{
  "n_layer": 8,
  "d_model": 192,
  "n_head": 3,
  "n_kv_head": 3,
  "head_dim": 64,
  "d_mlp": 768,
  "vocab_size": 8192,
  "activation": "tanh_gelu",
  "norm": "layernorm",
  "norm_place": "pre",
  "norm_eps": 1e-06,
  "positions": "learned",
  "qk_norm": true,
  "attn_scale": 0.125,
  "bias": "all",
  "tie_embeddings": true,
  "parallel_block": true,
  "init": "trunc",
  "init_std_qkv": 0.0306,
  "init_std_o": 0.0306,
  "init_std_up": 0.0306,
  "init_std_down": 0.0,
  "optimizer": "muon_variant",
  "lr": 0.0198,
  "lr_mult_qkv": 0.5,
  "lr_mult_o": 1.27,
  "beta1": 0.9,
  "lr_head": 0.00591,
  "warmup_steps": 0,
  "schedule": "wsd",
  "decay_fraction": 0.46,
  "decay_shape": "linear",
  "final_lr_fraction": 0.02,
  "batch_tokens": 32768,
  "seq_len": 1024,
  "doc_mask": false,
  "train_tokens": 114300000,
  "steps": 3489,
  "dataset": "wikipedia_en"
}
Each number is 200 + 30 x the weight over the matrix's rms, rounded and kept within 0 to 999. Layers, rows and columns count from 0.

# layer 2 MLP up, 768x192, rms 0.327, rows 749-767, columns 48-95
203,227,170,125,146,250,240,215,224,112,211,199,135,233,201,216,159,142,205,207,164,192,232,186,202,251,203,182,187,202,194,199,242,195,204,167,169,192,212,206,166,157,212,243,240,162,220,176
189,192,209,189,214,181,155,236,228,154,236,197,158,181,228,204,160,172,266,271,220,201,252,205,196,255,199,229,182,189,207,234,222,206,226,191,186,185,179,159,201,144,239,194,133,214,126,168
236,231,218,203,185,181,193,209,197,202,196,178,238,198,154,190,231,224,254,197,220,185,165,261,206,140,172,268,223,218,213,227,189,194,185,178,175,151,154,192,178,202,199,201,206,211,182,156
274,187,134,192,180,229,198,208,232,255,208,177,216,160,232,201,171,217,216,226,255,179,220,200,227,199,175,184,212,188,172,230,237,175,172,191,171,244,250,200,179,223,196,224,179,227,219,209
234,211,215,172,183,223,156,197,259,165,202,200,164,238,64,239,243,196,212,224,214,218,205,198,237,221,127,216,223,200,195,206,192,217,243,194,235,170,203,183,182,156,168,238,127,238,237,162
179,167,193,201,230,195,231,232,158,243,219,167,180,251,204,144,191,184,261,234,199,182,236,205,253,245,239,233,219,201,271,201,163,278,175,229,202,212,160,189,187,208,184,184,210,207,171,224
185,281,263,181,187,174,168,206,161,248,251,217,226,168,219,265,222,227,197,198,173,187,242,228,191,147,231,240,203,183,195,158,207,209,227,202,233,234,211,194,193,165,188,196,245,234,197,218
166,179,118,231,200,146,243,182,203,179,264,102,179,202,208,227,238,204,162,188,195,123,111,238,281,189,238,256,235,205,191,168,182,225,201,215,173,199,226,181,186,151,200,242,225,191,197,164
197,222,201,206,194,204,175,245,205,220,216,192,228,191,197,213,202,157,184,150,123,166,141,193,171,235,249,191,214,185,234,230,237,223,189,232,203,187,176,205,249,161,215,228,254,233,172,197
177,178,170,208,203,172,178,227,242,158,215,194,204,231,218,191,206,177,191,176,197,194,201,189,227,198,218,176,217,191,237,193,216,223,183,236,193,249,212,171,207,204,197,177,199,182,215,215
190,217,187,208,204,233,233,222,269,280,118,146,216,197,205,194,167,201,182,196,134,184,142,151,185,233,203,179,184,222,185,160,255,238,189,186,138,192,178,211,136,190,173,178,187,180,122,208
188,200,209,181,210,179,248,225,197,215,242,187,181,265,174,208,204,169,196,209,175,190,187,178,195,228,173,198,148,174,227,246,194,182,174,190,224,229,158,192,231,218,230,231,225,177,197,150
223,275,173,181,210,223,288,200,193,163,234,208,198,178,189,250,209,169,242,197,162,166,207,197,179,182,201,210,236,196,165,246,211,216,185,181,203,180,197,205,187,192,158,237,214,165,218,211
228,240,194,152,150,209,170,206,187,202,203,160,204,130,213,159,276,192,238,207,222,228,202,201,239,200,178,212,177,175,133,188,212,229,198,195,149,220,194,210,185,176,185,191,219,212,239,173
212,219,190,181,135,198,218,185,209,193,199,211,230,235,166,225,192,163,212,199,205,208,213,233,155,210,231,166,181,192,228,151,233,235,213,229,191,198,221,176,246,216,183,244,219,226,209,273
155,200,215,199,193,206,201,195,190,194,208,192,209,211,217,173,220,217,201,181,206,172,219,205,240,241,244,189,203,204,198,200,198,155,184,175,213,147,202,185,209,205,198,193,196,212,183,200
225,196,205,191,196,249,154,174,219,192,231,193,161,182,192,194,216,165,216,166,169,230,176,200,218,142,173,223,231,198,196,178,242,164,193,182,194,143,179,230,179,247,236,244,218,146,172,205
212,286,180,223,236,209,215,188,200,213,160,188,238,212,253,203,164,197,223,176,220,232,201,213,196,197,226,172,188,168,230,201,256,196,168,180,171,234,208,153,225,198,210,160,191,180,191,222
237,200,217,215,199,250,171,237,280,191,192,190,178,241,236,176,236,176,260,213,194,155,185,137,205,215,221,213,213,208,180,205,247,254,181,151,232,216,197,164,205,210,207,195,172,162,179,185